config = dict(
    vocab_size=2048,
    norm_eps=1e-06,
    bias='none',
    init_std_o=0.0128,
    lr_mult_up=0.935,
    beta1=0.95,
    decay_fraction=0.782,
    max_steps=4475,
)
Each number is 200 + 30 x the weight over its row's rms, rounded and kept within 0 to 999. Layers, rows and columns count from 0. The size before them is the row's rms in percent of the matrix's.

# layer 2 attention value, 96x96, rms 0.0795, rows 61-65, columns 0-95
075,145,209,205,187,216,171,203,160,169,232,207,180,109,200,249,242,226,200,240,196,194,194,232,213,185,222,195,164,232,190,214,181,206,129,200,183,203,214,225,218,174,152,182,176,221,209,173,265,195,209,210,214,160,248,218,219,211,167,189,238,207,187,203,179,160,218,295,211,185,175,201,245,233,245,225,269,195,206,143,188,190,216,218,238,195,201,163,225,187,229,220,176,162,182,209,195
102,171,199,190,156,213,203,210,146,207,207,229,138,237,195,205,182,197,222,213,142,194,169,189,222,237,205,207,205,196,231,176,215,223,176,249,166,216,231,126,206,204,241,179,206,175,212,236,150,169,205,180,206,204,250,184,158,182,247,198,211,172,250,187,194,139,188,204,230,205,231,218,185,257,201,135,151,209,195,227,211,208,185,167,208,181,203,227,271,220,218,266,237,145,203,190,185
089,197,208,246,164,217,214,228,210,231,190,204,196,163,209,210,142,186,184,175,230,224,222,188,249,218,214,197,166,189,236,211,185,176,174,232,222,181,170,235,169,179,206,245,126,234,185,167,200,244,197,239,234,154,201,213,178,146,117,181,179,214,218,217,215,97,159,201,221,190,205,190,262,248,227,179,170,202,225,167,196,207,228,236,205,171,165,232,191,203,215,232,208,230,211,207,204
078,216,161,176,184,207,155,201,236,177,180,246,249,192,169,242,202,207,226,217,198,241,182,175,257,185,178,231,225,163,130,211,249,177,208,214,215,203,171,184,160,218,207,192,206,222,182,264,188,224,199,238,173,179,287,185,133,215,242,206,221,191,157,173,240,192,213,182,208,196,189,236,169,181,172,254,165,198,229,235,229,191,183,195,173,201,166,209,190,201,244,204,145,167,147,187,204
067,168,189,189,203,191,203,223,161,187,182,220,280,225,184,244,162,216,243,204,206,218,166,224,193,202,190,199,210,165,215,208,173,170,190,227,182,154,137,133,227,214,178,175,174,224,202,187,186,200,189,177,181,218,249,187,167,223,182,206,217,200,133,223,185,238,169,241,179,207,205,183,249,197,273,217,186,196,201,213,228,171,156,186,194,234,251,154,138,176,226,272,161,231,226,218,211
# layer 2 attention output (transposed), 96x96, rms 0.0841, rows 61-64, columns 0-95
090,238,173,190,201,196,204,199,217,225,232,155,195,168,220,194,215,186,221,173,129,171,201,218,182,254,192,203,218,199,205,220,196,176,188,204,175,203,199,147,206,157,204,177,121,207,201,205,269,227,196,200,205,224,212,137,252,229,212,251,144,233,164,194,170,138,165,178,216,264,126,215,242,174,188,228,214,165,227,200,226,192,193,166,197,241,203,206,207,190,203,217,162,250,211,238,221
096,220,192,187,254,237,182,174,173,192,178,191,201,248,200,166,211,194,209,188,202,156,154,254,225,239,196,130,190,221,180,226,190,206,198,213,179,223,105,187,203,215,175,182,226,203,218,248,235,212,173,166,194,207,193,210,209,243,250,191,199,139,142,179,195,220,266,197,160,215,179,224,217,211,224,178,158,189,169,228,131,187,216,260,187,263,237,194,221,204,193,200,215,198,197,166,207
107,163,153,218,223,137,215,239,192,192,158,208,191,191,221,191,230,162,241,178,198,248,236,172,168,178,231,238,168,164,165,218,207,201,201,209,173,174,219,216,234,172,207,214,183,189,223,175,265,191,154,199,195,187,205,159,188,201,200,164,159,236,161,196,231,180,191,129,236,197,219,148,191,230,220,203,185,255,229,183,221,276,224,142,247,178,192,175,184,215,204,227,221,174,240,231,243
083,205,195,175,174,176,241,183,204,205,225,155,230,154,241,238,204,205,208,191,189,187,200,179,182,210,205,169,194,205,238,180,196,209,235,193,171,156,176,212,231,222,224,203,223,152,291,213,148,212,209,144,190,175,203,233,223,212,221,212,161,213,202,203,168,230,235,198,197,197,237,137,141,166,263,203,237,250,253,189,196,143,192,213,211,231,227,205,204,137,148,202,235,178,187,216,154
# layer 2 attention query, 96x96, rms 0.085, rows 64-95, columns 0-95
149,198,212,203,206,195,152,201,174,162,217,243,196,179,156,187,228,130,211,243,259,235,219,176,191,247,189,157,201,172,218,195,189,149,200,195,193,166,219,225,144,240,160,225,196,180,204,201,197,208,251,214,174,221,237,172,188,153,203,148,255,180,211,188,262,187,254,221,222,185,174,224,183,183,228,219,192,229,193,220,249,247,165,176,158,237,173,255,235,187,246,219,174,184,185,193,183
120,237,244,220,279,238,202,174,258,169,195,214,162,179,227,198,195,193,189,177,175,222,186,176,145,206,180,155,165,221,198,229,198,206,193,177,198,198,189,228,226,224,253,183,170,164,176,230,240,261,234,223,188,212,180,189,203,198,180,167,205,167,201,180,209,264,226,172,207,168,132,230,179,207,226,191,238,218,141,216,190,238,212,207,164,210,231,161,218,174,215,200,259,217,233,193,127
103,184,209,257,194,280,223,139,244,250,203,174,202,194,189,209,171,248,159,175,198,208,197,174,203,155,248,241,158,231,181,233,196,236,179,214,192,178,187,250,220,194,221,158,193,225,205,211,191,203,152,182,217,177,184,201,177,209,223,242,151,161,167,202,190,164,146,165,228,229,232,209,199,179,214,181,274,193,216,194,159,203,216,206,180,169,183,128,195,245,170,236,218,206,218,232,186
130,201,151,197,187,190,205,198,173,225,166,176,201,242,212,195,190,235,192,185,175,178,131,210,211,182,220,199,246,219,199,182,185,250,178,187,183,269,201,176,232,145,193,219,242,226,232,154,171,140,169,184,228,177,198,253,199,218,171,230,143,209,181,243,171,219,187,203,170,209,242,153,223,215,192,218,173,147,238,198,162,155,214,247,213,173,240,232,174,246,164,162,169,203,216,207,250
081,178,178,214,109,159,189,237,164,237,248,178,215,201,187,179,211,220,206,234,156,188,268,175,237,189,203,274,215,175,199,205,206,203,195,198,203,205,225,185,180,187,188,209,192,216,226,187,149,151,171,197,227,146,214,226,202,233,224,239,224,204,176,196,185,154,163,244,181,224,241,186,201,191,145,192,175,187,218,211,213,148,211,224,183,186,156,178,213,219,158,220,133,150,142,209,220
144,212,238,172,223,180,160,241,195,172,237,224,219,173,189,216,216,146,235,239,224,224,224,181,238,249,164,185,168,153,216,196,233,151,218,223,243,155,191,207,153,231,204,191,160,177,179,241,220,233,244,204,148,220,210,148,198,174,224,167,250,217,245,183,241,181,241,199,217,155,168,216,199,180,209,190,203,247,151,193,264,223,166,188,196,229,171,201,234,165,229,200,210,191,163,180,177
118,200,215,154,234,178,169,215,248,174,227,210,189,171,212,264,217,147,201,227,211,207,267,200,211,215,172,185,188,171,167,219,211,143,240,208,231,161,204,212,139,202,217,199,186,185,177,222,219,268,215,231,201,217,193,145,221,151,249,190,217,246,238,174,192,206,215,234,239,169,171,217,202,168,183,189,231,247,202,197,235,195,169,162,234,243,164,220,184,154,230,224,252,230,179,201,161
107,173,144,201,168,243,218,171,233,233,192,145,190,206,209,210,179,220,148,183,209,163,170,224,177,143,239,210,215,252,194,211,169,261,165,179,177,226,245,208,213,154,182,182,230,240,230,179,190,174,157,207,237,177,192,198,209,209,187,259,143,192,190,238,178,208,171,202,210,243,241,172,178,216,164,182,214,161,264,215,154,155,216,200,203,222,207,196,170,234,151,200,202,182,243,248,187
102,208,154,222,202,271,188,161,231,232,205,186,175,242,200,211,168,230,185,143,185,200,156,197,222,136,250,176,221,206,185,199,148,232,187,190,170,238,210,221,200,168,210,232,202,227,228,167,178,151,168,196,231,183,179,226,194,226,178,244,153,171,171,213,171,222,189,159,203,233,252,153,174,226,213,218,230,159,234,188,149,160,223,233,178,169,241,187,182,235,168,198,180,205,263,209,200
107,224,163,242,175,220,239,179,185,233,159,190,206,231,193,174,173,232,178,195,181,175,165,221,203,177,242,182,211,215,234,171,172,253,162,197,166,258,189,179,233,184,177,197,215,242,208,179,163,141,182,201,212,170,208,248,186,238,138,222,181,158,166,233,196,227,161,180,173,225,219,168,224,249,201,209,166,145,216,198,155,192,241,232,172,174,228,174,199,258,167,165,176,194,249,203,248
188,161,164,219,164,236,244,189,211,231,178,160,188,224,213,151,201,231,145,183,176,152,175,205,178,159,237,237,227,242,207,191,169,231,183,193,163,236,241,182,225,171,188,196,250,198,229,172,174,159,154,191,244,180,190,238,196,237,198,241,141,190,172,242,185,190,169,192,173,252,252,183,201,211,180,181,175,149,249,204,147,177,233,224,191,168,225,189,213,225,173,166,191,190,213,240,224
075,140,178,186,218,160,268,203,200,202,224,219,206,186,184,237,247,196,185,217,199,192,271,283,242,203,159,246,185,242,175,192,237,177,233,239,198,165,194,142,189,238,186,150,204,177,187,248,204,217,204,192,168,203,235,174,213,165,216,212,160,245,196,197,224,203,169,226,157,186,183,217,225,189,165,165,173,215,184,214,259,248,168,165,227,203,165,173,242,180,214,203,239,200,184,215,190
079,187,204,196,164,209,169,203,181,207,168,138,230,177,260,199,200,187,167,265,199,142,178,225,176,207,237,164,140,204,216,220,196,235,172,162,215,223,182,226,216,168,171,169,231,233,202,179,189,231,184,244,141,192,220,205,207,169,212,252,230,187,264,232,169,153,183,264,220,192,170,240,227,227,172,226,183,192,214,167,200,158,269,201,207,241,184,212,209,226,148,192,199,202,179,201,199
115,214,249,168,235,192,217,192,191,181,222,178,200,194,233,217,221,167,171,258,197,163,218,235,165,212,175,147,183,202,173,154,220,164,213,173,230,178,182,192,154,192,216,212,254,147,191,205,214,227,235,212,213,207,181,177,255,184,190,168,203,266,213,209,211,222,214,221,205,166,195,198,230,174,183,223,190,215,201,141,201,220,151,158,269,261,184,300,211,170,215,238,230,223,212,185,191
082,178,195,150,235,236,172,218,223,179,186,189,243,214,229,220,239,201,203,190,231,191,157,209,160,179,157,172,195,192,255,167,199,184,203,171,180,204,176,182,202,185,207,158,219,195,235,171,201,227,191,231,137,208,206,164,195,215,194,224,157,221,226,297,173,193,192,210,165,192,159,185,169,246,224,157,153,191,182,201,234,161,248,217,203,210,258,262,249,155,172,192,226,225,148,192,186
095,201,182,160,227,175,215,175,164,171,174,196,203,225,218,229,235,202,190,166,142,199,178,203,223,189,197,170,277,163,198,188,138,177,268,231,197,249,203,200,202,184,170,263,182,240,198,172,157,189,220,188,216,224,201,204,194,201,141,148,129,229,190,201,186,243,206,234,231,186,223,202,183,179,211,192,182,200,218,248,205,175,231,207,155,200,226,257,180,179,224,229,164,266,229,174,219
098,207,242,199,163,181,186,180,231,207,241,145,156,242,243,142,201,182,207,207,241,177,210,191,149,190,177,182,171,237,205,197,230,237,162,157,171,178,227,246,187,180,177,196,243,199,208,234,227,201,189,184,192,187,196,198,195,230,224,179,280,176,207,256,180,238,234,203,198,166,206,206,145,174,185,220,202,167,221,169,205,231,184,162,222,256,193,256,219,164,227,127,239,174,179,228,184
099,245,188,130,198,150,172,235,227,209,195,170,223,181,212,249,222,152,158,213,200,182,245,184,227,201,200,206,243,196,204,230,193,174,234,187,228,167,207,245,163,173,190,202,168,250,216,203,164,232,170,231,200,203,192,197,218,195,214,219,150,234,217,178,176,200,160,320,255,232,203,190,243,223,148,146,196,205,210,213,191,154,206,184,171,225,202,237,183,179,195,235,206,208,180,204,180
088,186,228,207,219,227,199,221,156,194,183,224,244,218,205,167,183,242,242,189,217,201,156,174,222,174,193,181,199,138,232,157,202,230,187,254,229,257,155,210,202,250,183,190,171,197,201,173,211,205,197,180,133,209,233,158,153,201,177,198,227,171,177,244,177,151,217,129,182,174,195,182,185,230,250,217,180,171,204,206,227,254,242,263,188,167,204,197,167,194,166,231,156,211,195,173,235
081,165,236,220,136,212,154,236,213,182,222,138,195,161,208,138,173,216,239,211,185,214,196,138,196,221,175,230,150,242,140,231,179,264,205,228,189,225,216,221,243,202,215,184,194,155,210,200,211,163,183,225,195,192,202,213,213,192,232,205,265,174,189,195,179,132,238,183,228,211,216,250,197,223,192,219,228,185,217,209,180,177,235,238,200,223,159,156,232,201,194,257,190,163,178,193,170
085,242,198,201,174,192,194,207,212,203,202,224,214,163,199,260,175,213,179,219,138,212,281,194,232,155,222,251,196,163,168,237,175,188,211,182,236,210,178,237,159,196,200,242,149,224,186,225,146,191,179,245,249,176,176,216,212,217,251,206,233,197,195,131,186,195,150,258,259,194,227,197,195,184,150,207,227,231,189,182,180,167,187,208,229,185,164,161,166,214,164,237,170,209,202,189,200
088,218,233,233,160,204,162,209,147,190,169,173,204,144,217,169,174,207,170,242,222,175,203,246,195,242,233,212,139,227,151,216,234,230,151,216,215,190,195,234,219,233,218,201,223,181,191,170,197,206,194,226,183,203,188,194,207,193,250,267,236,173,245,170,187,145,186,207,184,224,183,249,267,216,168,212,210,208,197,158,171,196,231,207,215,203,148,148,197,227,207,227,219,139,146,169,208
083,238,170,188,223,155,209,213,174,193,180,240,227,227,223,202,217,205,227,186,205,236,238,224,258,129,237,236,226,176,201,225,216,210,230,210,236,205,140,206,221,239,192,208,142,252,162,260,179,184,173,190,159,170,207,183,176,239,192,234,193,178,227,152,166,226,176,205,172,237,160,180,210,212,227,182,176,173,166,171,219,223,256,223,195,169,192,124,175,224,202,160,165,191,172,198,215
088,222,206,179,192,174,191,163,226,198,166,171,208,168,218,249,254,174,170,188,200,179,140,272,177,220,202,146,198,191,188,196,179,237,201,180,218,186,210,217,208,129,188,230,224,208,187,201,157,206,204,225,187,186,225,184,229,186,198,172,170,231,245,228,171,188,231,259,188,139,195,225,173,169,199,230,186,224,194,168,210,168,230,172,251,285,237,267,197,195,170,239,209,251,186,196,200
090,202,221,182,191,192,157,244,179,193,220,179,204,169,248,175,167,204,178,232,175,208,250,150,247,170,210,238,196,219,142,245,197,191,251,207,232,204,208,263,184,208,211,230,195,192,215,202,168,195,174,207,210,213,178,231,192,199,229,230,176,178,214,120,165,159,145,263,273,252,217,198,244,159,195,173,210,200,199,160,178,165,212,257,166,193,189,177,183,199,212,228,173,182,160,184,190
090,167,219,214,164,236,160,261,228,181,229,157,231,185,243,129,207,205,247,195,204,225,202,137,192,171,163,235,169,237,192,236,245,219,232,181,190,197,190,203,205,202,255,153,185,166,231,214,204,162,186,217,181,175,169,209,201,230,254,238,245,173,168,202,168,155,200,181,175,216,197,221,172,233,211,193,193,178,158,195,203,174,255,251,191,211,210,199,271,173,175,204,189,168,158,210,170
075,187,212,228,228,233,187,170,148,212,190,214,228,200,231,201,219,225,193,234,186,152,173,272,200,170,217,126,146,132,237,147,202,186,167,188,209,246,185,220,186,202,206,195,237,202,210,177,156,245,206,212,156,216,189,171,165,182,251,232,258,171,229,254,179,164,215,175,183,147,180,229,186,221,197,224,177,205,182,146,223,231,217,222,229,198,214,234,184,208,183,185,207,214,193,186,260
068,221,160,209,207,214,192,184,161,223,196,247,160,184,198,200,165,253,235,226,231,195,200,212,208,207,252,184,177,224,201,218,205,177,238,182,199,185,234,174,174,201,211,180,222,164,208,190,177,216,194,198,184,220,169,231,185,157,263,209,182,137,249,164,227,178,175,200,223,205,198,170,167,115,179,189,205,222,156,103,218,223,135,240,233,176,211,170,198,239,238,180,250,193,179,208,234
086,172,169,147,193,193,159,190,211,215,213,151,177,188,229,213,196,156,184,242,206,188,164,176,193,217,159,168,189,232,192,205,133,232,189,198,197,204,211,211,200,171,175,145,218,222,228,194,231,237,181,231,160,229,248,156,221,157,193,221,162,210,246,240,199,190,245,278,228,226,184,228,170,251,163,159,210,186,243,216,206,160,184,192,205,259,202,190,170,228,233,201,253,161,190,216,156
083,156,195,172,203,193,236,201,273,184,202,191,163,231,227,143,209,194,219,193,181,199,210,132,127,154,152,221,229,250,184,205,126,205,271,181,204,230,218,179,211,187,187,199,199,183,226,207,211,220,171,217,238,196,216,199,227,207,208,179,198,199,159,202,175,251,215,206,220,230,209,160,165,226,190,164,196,166,232,226,208,174,143,202,205,247,226,233,190,149,219,158,219,222,234,230,153
081,177,211,189,240,228,202,200,195,204,218,212,235,237,189,196,224,191,221,132,208,220,135,191,189,191,179,168,223,153,264,153,189,196,193,191,192,209,165,196,214,185,198,180,183,202,198,228,206,182,208,199,139,180,234,200,189,219,163,173,212,208,184,283,206,198,234,134,148,142,184,199,164,248,279,219,161,175,203,216,226,226,231,218,165,223,255,245,212,179,153,220,206,243,214,214,214
077,178,167,174,274,209,240,210,233,200,208,242,212,227,200,247,233,188,196,201,192,176,184,197,121,181,188,185,197,250,225,197,173,146,241,134,147,205,201,173,188,187,212,167,226,215,256,175,197,234,172,233,201,189,207,194,215,193,214,218,185,204,200,250,209,259,175,213,195,237,180,153,210,238,144,145,201,206,185,219,215,150,167,189,216,242,257,224,224,164,188,177,215,217,196,216,148
# layer 2 attention key, 96x96, rms 0.0861, rows 64-95, columns 0-95
106,254,260,255,276,190,176,206,236,190,213,248,162,168,242,187,188,178,216,207,182,195,190,171,187,240,141,169,175,217,172,212,182,214,200,142,201,190,211,205,189,247,223,218,147,177,167,207,206,244,245,188,176,219,185,184,204,220,146,144,223,191,224,174,193,246,232,146,210,177,145,228,192,225,205,215,228,225,158,207,209,246,164,234,181,202,224,145,208,170,209,223,217,206,192,180,174
133,206,244,196,232,209,186,163,224,194,234,212,146,180,169,131,208,139,172,207,188,257,242,194,192,245,198,221,192,177,190,227,170,158,195,214,215,174,158,268,214,242,241,178,211,160,178,188,192,244,263,227,194,215,200,178,233,189,165,176,211,248,197,175,259,190,239,178,201,186,142,210,189,178,216,193,232,239,193,195,227,235,205,192,174,231,152,211,184,216,237,186,228,220,208,214,133
098,147,161,182,167,246,163,173,236,242,176,172,225,186,165,197,190,242,193,212,234,193,196,184,220,199,288,243,205,146,205,200,246,177,167,260,214,188,190,190,210,162,173,201,186,237,207,169,184,179,157,179,179,194,219,235,170,183,247,282,174,184,146,238,196,173,149,228,176,222,244,186,188,198,225,220,203,197,234,192,190,185,247,178,198,192,150,200,188,251,198,219,223,228,177,210,205
123,178,133,219,172,185,205,210,125,210,198,191,210,212,205,222,195,239,233,183,205,203,175,216,170,157,179,204,245,224,262,194,208,258,178,168,185,233,200,177,217,161,207,209,184,224,272,208,181,112,168,198,225,155,220,239,153,214,212,223,202,171,197,188,167,227,183,229,179,220,262,176,200,206,190,210,162,141,246,206,186,171,200,195,215,188,235,213,194,211,157,199,170,190,198,212,274
060,184,206,222,157,182,210,242,147,214,264,235,192,168,241,234,132,193,215,230,196,182,197,244,244,186,186,190,192,191,206,230,203,205,190,147,177,213,258,202,167,189,159,226,208,222,178,185,196,188,200,197,224,205,238,204,211,208,211,182,236,182,246,155,175,173,172,204,236,216,220,207,275,225,191,251,148,230,173,217,223,192,163,181,175,195,250,165,185,215,173,210,133,132,163,193,229
144,212,283,164,241,193,187,200,229,186,212,229,174,181,206,182,210,155,183,218,200,198,230,219,198,256,201,153,162,181,177,205,180,132,231,211,196,172,212,212,197,228,208,207,200,199,137,180,227,287,248,194,178,256,184,164,229,192,165,170,228,244,233,204,254,190,221,181,210,168,134,205,194,214,215,195,223,266,152,172,219,210,192,215,188,205,182,212,201,193,234,161,223,213,207,170,152
092,213,244,200,250,210,187,179,273,191,170,173,193,195,196,188,229,170,147,226,206,181,242,202,219,234,219,165,179,214,167,188,203,165,231,228,221,143,207,190,171,204,204,193,208,218,148,187,222,282,200,229,184,236,173,141,255,188,189,219,194,280,183,214,217,195,184,185,212,181,137,210,197,221,184,186,228,221,164,165,184,185,200,217,225,220,173,231,206,198,230,213,270,215,217,216,123
122,159,122,229,156,208,219,196,198,223,179,131,219,219,203,169,205,242,197,176,222,169,172,187,236,163,207,215,223,236,231,170,198,241,173,193,188,202,215,157,183,148,190,181,181,234,257,207,189,143,139,202,211,174,201,218,187,207,226,257,173,207,190,240,159,222,168,227,197,239,248,178,205,210,164,203,181,148,233,220,149,153,218,177,204,210,197,223,222,224,156,213,205,178,206,262,227
126,189,136,219,166,233,203,180,203,212,170,170,200,214,219,191,190,256,222,160,218,189,141,160,190,158,196,251,217,219,241,197,216,275,180,212,199,218,175,167,198,145,215,195,164,224,240,221,183,135,136,198,210,146,201,241,180,212,219,233,160,189,169,220,165,238,202,204,194,248,265,173,191,191,213,210,192,141,223,227,162,202,228,186,207,193,207,181,213,224,158,247,225,189,217,223,220
078,175,139,219,131,157,203,249,114,200,228,216,210,173,216,229,164,210,247,219,196,217,157,210,225,144,170,218,223,189,224,217,215,219,196,180,192,241,207,193,207,193,194,205,186,193,237,221,188,125,192,203,228,154,223,232,160,191,229,200,211,147,220,157,156,211,208,225,198,252,256,192,233,193,201,219,175,202,225,233,208,184,193,165,186,185,213,187,184,197,181,203,129,170,190,210,269
166,183,132,213,130,214,228,211,191,218,184,162,245,245,153,210,217,228,184,158,208,166,175,207,206,169,214,239,247,226,243,162,199,274,166,176,195,245,186,176,210,163,200,193,199,217,228,204,180,149,156,195,216,156,212,227,185,231,218,216,170,179,179,228,170,213,182,235,180,258,251,168,198,185,164,182,173,155,241,213,164,180,210,163,200,197,226,188,210,211,155,208,174,189,201,248,245
111,185,225,203,229,153,201,196,229,150,211,199,206,175,204,224,211,167,206,252,191,207,228,236,199,227,183,191,194,145,145,244,221,141,243,185,177,189,222,172,206,213,188,227,182,198,134,220,197,261,260,187,208,230,169,147,196,175,177,173,257,202,214,149,191,222,214,189,205,205,155,261,211,185,204,202,249,259,147,191,247,220,213,189,243,229,164,221,196,177,230,198,219,225,199,151,185
094,156,199,181,186,148,212,241,143,205,239,197,180,166,224,219,186,171,214,239,209,176,251,226,256,192,198,178,138,208,189,223,192,176,192,181,218,175,206,242,190,218,186,183,221,232,216,198,216,230,198,218,206,224,210,191,202,155,219,181,185,253,254,206,179,163,190,249,244,203,173,198,268,196,219,201,217,241,196,206,208,170,146,160,168,215,161,228,171,186,233,200,101,152,166,232,179
115,231,220,173,180,135,188,192,248,177,182,179,230,194,179,257,263,139,176,186,181,142,245,181,198,228,175,170,212,248,174,202,209,200,209,244,195,195,201,155,200,209,207,212,223,229,193,185,187,265,182,229,186,208,196,124,268,181,206,169,201,249,231,184,182,201,181,226,200,205,182,189,199,189,177,184,269,222,169,164,224,162,200,207,265,250,176,193,204,174,221,240,209,232,200,177,211
101,183,216,164,218,192,233,162,156,163,171,167,174,248,188,204,208,173,180,194,187,151,213,219,164,204,188,224,187,257,169,205,96,246,225,173,185,213,169,236,193,210,191,226,253,211,226,196,184,231,201,204,235,192,174,183,192,203,155,171,236,207,214,225,224,197,243,201,221,220,167,181,244,233,231,177,245,160,240,235,178,219,201,179,177,232,165,246,179,215,207,193,182,163,287,197,193
090,212,222,235,212,234,245,170,150,158,186,221,216,208,173,164,190,156,217,196,161,249,189,200,182,207,173,213,232,210,261,185,196,245,231,191,225,203,125,238,198,235,180,169,116,175,196,212,186,145,176,227,260,165,193,156,212,217,136,216,183,189,181,149,207,238,245,225,223,179,248,221,160,180,198,184,197,172,194,194,226,223,209,202,175,216,214,183,190,216,185,247,187,188,244,189,233
104,232,190,172,166,187,187,224,203,245,196,169,193,218,137,223,257,213,172,185,190,157,227,177,186,169,173,143,210,253,193,188,169,209,205,266,178,158,220,206,201,239,204,196,244,172,249,179,251,233,203,226,184,224,236,198,201,204,257,203,168,245,219,282,207,166,198,223,141,221,167,177,190,198,134,230,190,226,214,153,195,196,186,197,196,177,178,220,192,197,244,177,210,176,146,216,188
098,191,213,207,222,150,195,205,203,205,218,163,178,208,226,162,184,166,148,205,199,169,213,191,268,225,223,199,188,225,180,210,205,178,214,159,223,154,197,234,164,169,187,204,212,237,177,189,203,213,195,235,218,238,178,153,252,195,192,235,186,242,170,179,175,228,190,230,241,198,204,199,301,228,176,136,204,180,180,174,170,139,188,196,137,233,205,199,202,212,197,230,184,143,260,252,189
103,215,253,174,182,236,215,189,167,194,149,243,201,191,150,182,207,213,220,201,186,245,202,249,200,175,199,191,197,166,225,216,241,184,218,145,187,220,152,233,238,226,196,166,159,221,242,175,212,214,163,154,218,196,177,228,169,223,187,147,244,174,219,185,226,195,207,163,172,190,201,169,181,220,295,224,188,201,235,243,200,248,197,220,210,173,204,238,153,219,164,209,145,200,223,138,219
099,177,213,198,171,239,205,198,220,232,236,222,188,227,211,273,182,250,177,179,203,230,257,251,213,179,219,172,178,133,266,149,226,172,175,168,211,193,149,237,208,179,196,178,195,215,179,206,217,192,231,209,214,232,242,251,192,242,161,172,168,267,201,229,208,167,135,204,192,186,204,178,202,209,188,230,153,213,206,209,205,199,126,159,190,216,210,219,193,200,199,188,198,177,150,203,154
080,204,260,189,197,192,228,205,174,234,229,212,178,146,217,189,174,198,189,202,207,193,192,214,287,184,209,222,190,198,174,240,252,217,167,207,238,176,225,194,168,188,190,219,204,214,165,175,215,206,159,230,202,203,225,192,260,180,234,228,147,251,172,155,158,156,154,219,233,222,211,155,262,219,211,218,187,250,169,146,201,157,196,260,200,176,226,173,191,203,172,245,188,179,181,230,160
094,187,178,198,178,171,182,251,209,224,223,180,220,168,222,230,187,267,203,197,242,235,227,215,260,191,221,232,160,133,210,198,299,173,145,154,247,155,186,201,189,166,211,239,212,246,187,224,177,222,202,181,182,230,209,236,175,219,230,183,191,208,197,219,158,216,148,246,205,203,199,204,227,174,225,185,170,235,199,203,181,166,144,170,178,193,193,193,199,179,227,218,154,178,148,214,192
090,233,203,157,261,156,265,209,177,180,203,213,182,185,227,126,198,205,206,227,181,211,224,182,205,152,201,241,178,142,188,266,195,139,239,197,190,194,223,227,230,224,189,242,184,157,231,226,187,195,204,182,214,192,173,227,202,232,212,233,217,143,166,131,198,205,220,208,187,247,200,198,175,240,252,195,216,189,216,190,164,223,218,224,199,137,206,192,220,194,178,207,125,197,210,179,220
099,166,257,211,207,147,234,191,163,190,211,169,166,184,200,126,193,189,209,212,179,187,199,183,203,220,171,221,142,267,158,222,128,210,222,241,214,183,217,226,242,207,212,225,224,205,237,156,182,223,166,188,235,196,215,178,266,180,175,195,190,234,179,263,183,210,193,228,231,132,209,171,190,206,231,239,232,163,207,126,198,178,186,196,184,220,207,205,189,197,208,197,166,202,257,218,188
101,211,187,200,182,207,188,197,227,212,201,219,214,208,206,256,183,204,164,176,202,206,249,212,258,207,221,222,203,152,252,197,232,195,176,158,219,164,140,234,178,167,207,186,143,233,163,235,186,199,209,247,224,233,208,191,189,204,202,213,169,194,209,116,183,197,157,270,211,245,198,192,292,176,186,141,170,229,192,168,194,196,184,189,193,200,192,165,218,204,165,269,169,161,208,204,204
100,216,189,110,193,211,239,169,213,224,212,208,170,261,197,263,217,226,161,166,179,140,265,218,178,198,218,179,222,184,211,178,138,196,175,196,199,207,162,237,205,201,172,232,250,225,183,219,183,235,236,209,212,227,235,229,195,204,164,157,170,229,181,221,240,175,195,211,209,233,182,158,249,228,202,218,205,203,238,219,212,214,151,140,151,215,190,210,180,206,197,197,157,154,220,201,162
085,198,206,170,167,193,239,211,161,197,132,223,179,154,166,196,204,210,234,210,182,211,157,233,235,176,198,194,166,233,231,215,253,266,166,205,233,170,178,188,238,219,191,181,219,247,258,200,201,257,122,170,194,184,209,171,179,171,231,152,198,222,254,228,197,186,195,194,196,201,192,185,229,170,274,194,206,238,203,220,227,202,177,180,194,159,201,202,129,194,185,236,164,169,179,179,203
079,201,153,211,198,201,202,193,177,207,154,252,169,177,194,235,154,204,203,181,261,235,162,233,197,195,212,193,191,194,254,220,203,209,183,230,195,154,232,184,183,196,211,181,194,202,236,250,197,176,195,190,224,206,201,196,182,124,260,208,171,155,270,135,219,167,191,207,231,215,211,238,240,118,167,152,201,231,201,164,217,219,213,167,266,204,195,156,243,176,182,196,216,185,204,194,208
083,130,216,243,197,208,191,175,185,191,223,179,163,249,238,184,167,193,167,219,181,193,211,199,241,217,182,168,161,194,225,187,176,206,213,157,162,171,211,218,198,156,214,159,185,209,238,211,229,197,207,210,237,237,184,151,179,211,174,216,205,267,267,218,212,213,183,236,218,186,180,273,205,233,172,140,183,195,207,222,131,158,172,162,206,230,199,255,215,201,213,169,248,206,220,247,165
091,212,220,214,194,214,244,161,223,202,155,171,196,268,158,223,223,160,119,174,189,152,233,232,189,156,195,159,263,201,215,162,127,215,227,211,174,206,198,190,178,211,213,164,220,166,216,209,209,194,216,253,231,218,211,179,222,212,222,204,174,242,232,165,193,144,197,189,175,239,178,196,194,247,125,163,197,181,199,221,196,216,180,206,231,233,228,239,227,192,172,211,219,202,227,222,153
094,206,241,199,210,210,212,184,172,168,176,209,176,228,192,155,226,185,208,218,136,176,169,172,153,226,169,202,209,199,214,200,121,210,248,195,176,235,209,223,268,232,204,201,185,181,259,164,216,218,198,181,200,168,195,213,206,217,153,170,237,185,165,226,237,197,243,143,188,190,199,164,154,234,262,235,233,161,234,203,222,236,223,179,174,186,199,235,145,223,183,197,194,225,255,150,218
094,200,179,196,221,180,236,191,204,169,178,172,179,223,216,226,215,166,171,192,185,131,163,192,181,186,201,209,233,248,148,179,125,243,208,223,181,209,216,169,151,184,207,220,265,189,214,217,202,212,188,238,208,203,185,165,193,162,212,178,206,210,227,202,206,172,230,193,221,222,191,219,294,219,141,139,235,171,179,258,206,184,218,174,185,249,180,238,230,210,203,205,208,167,250,234,147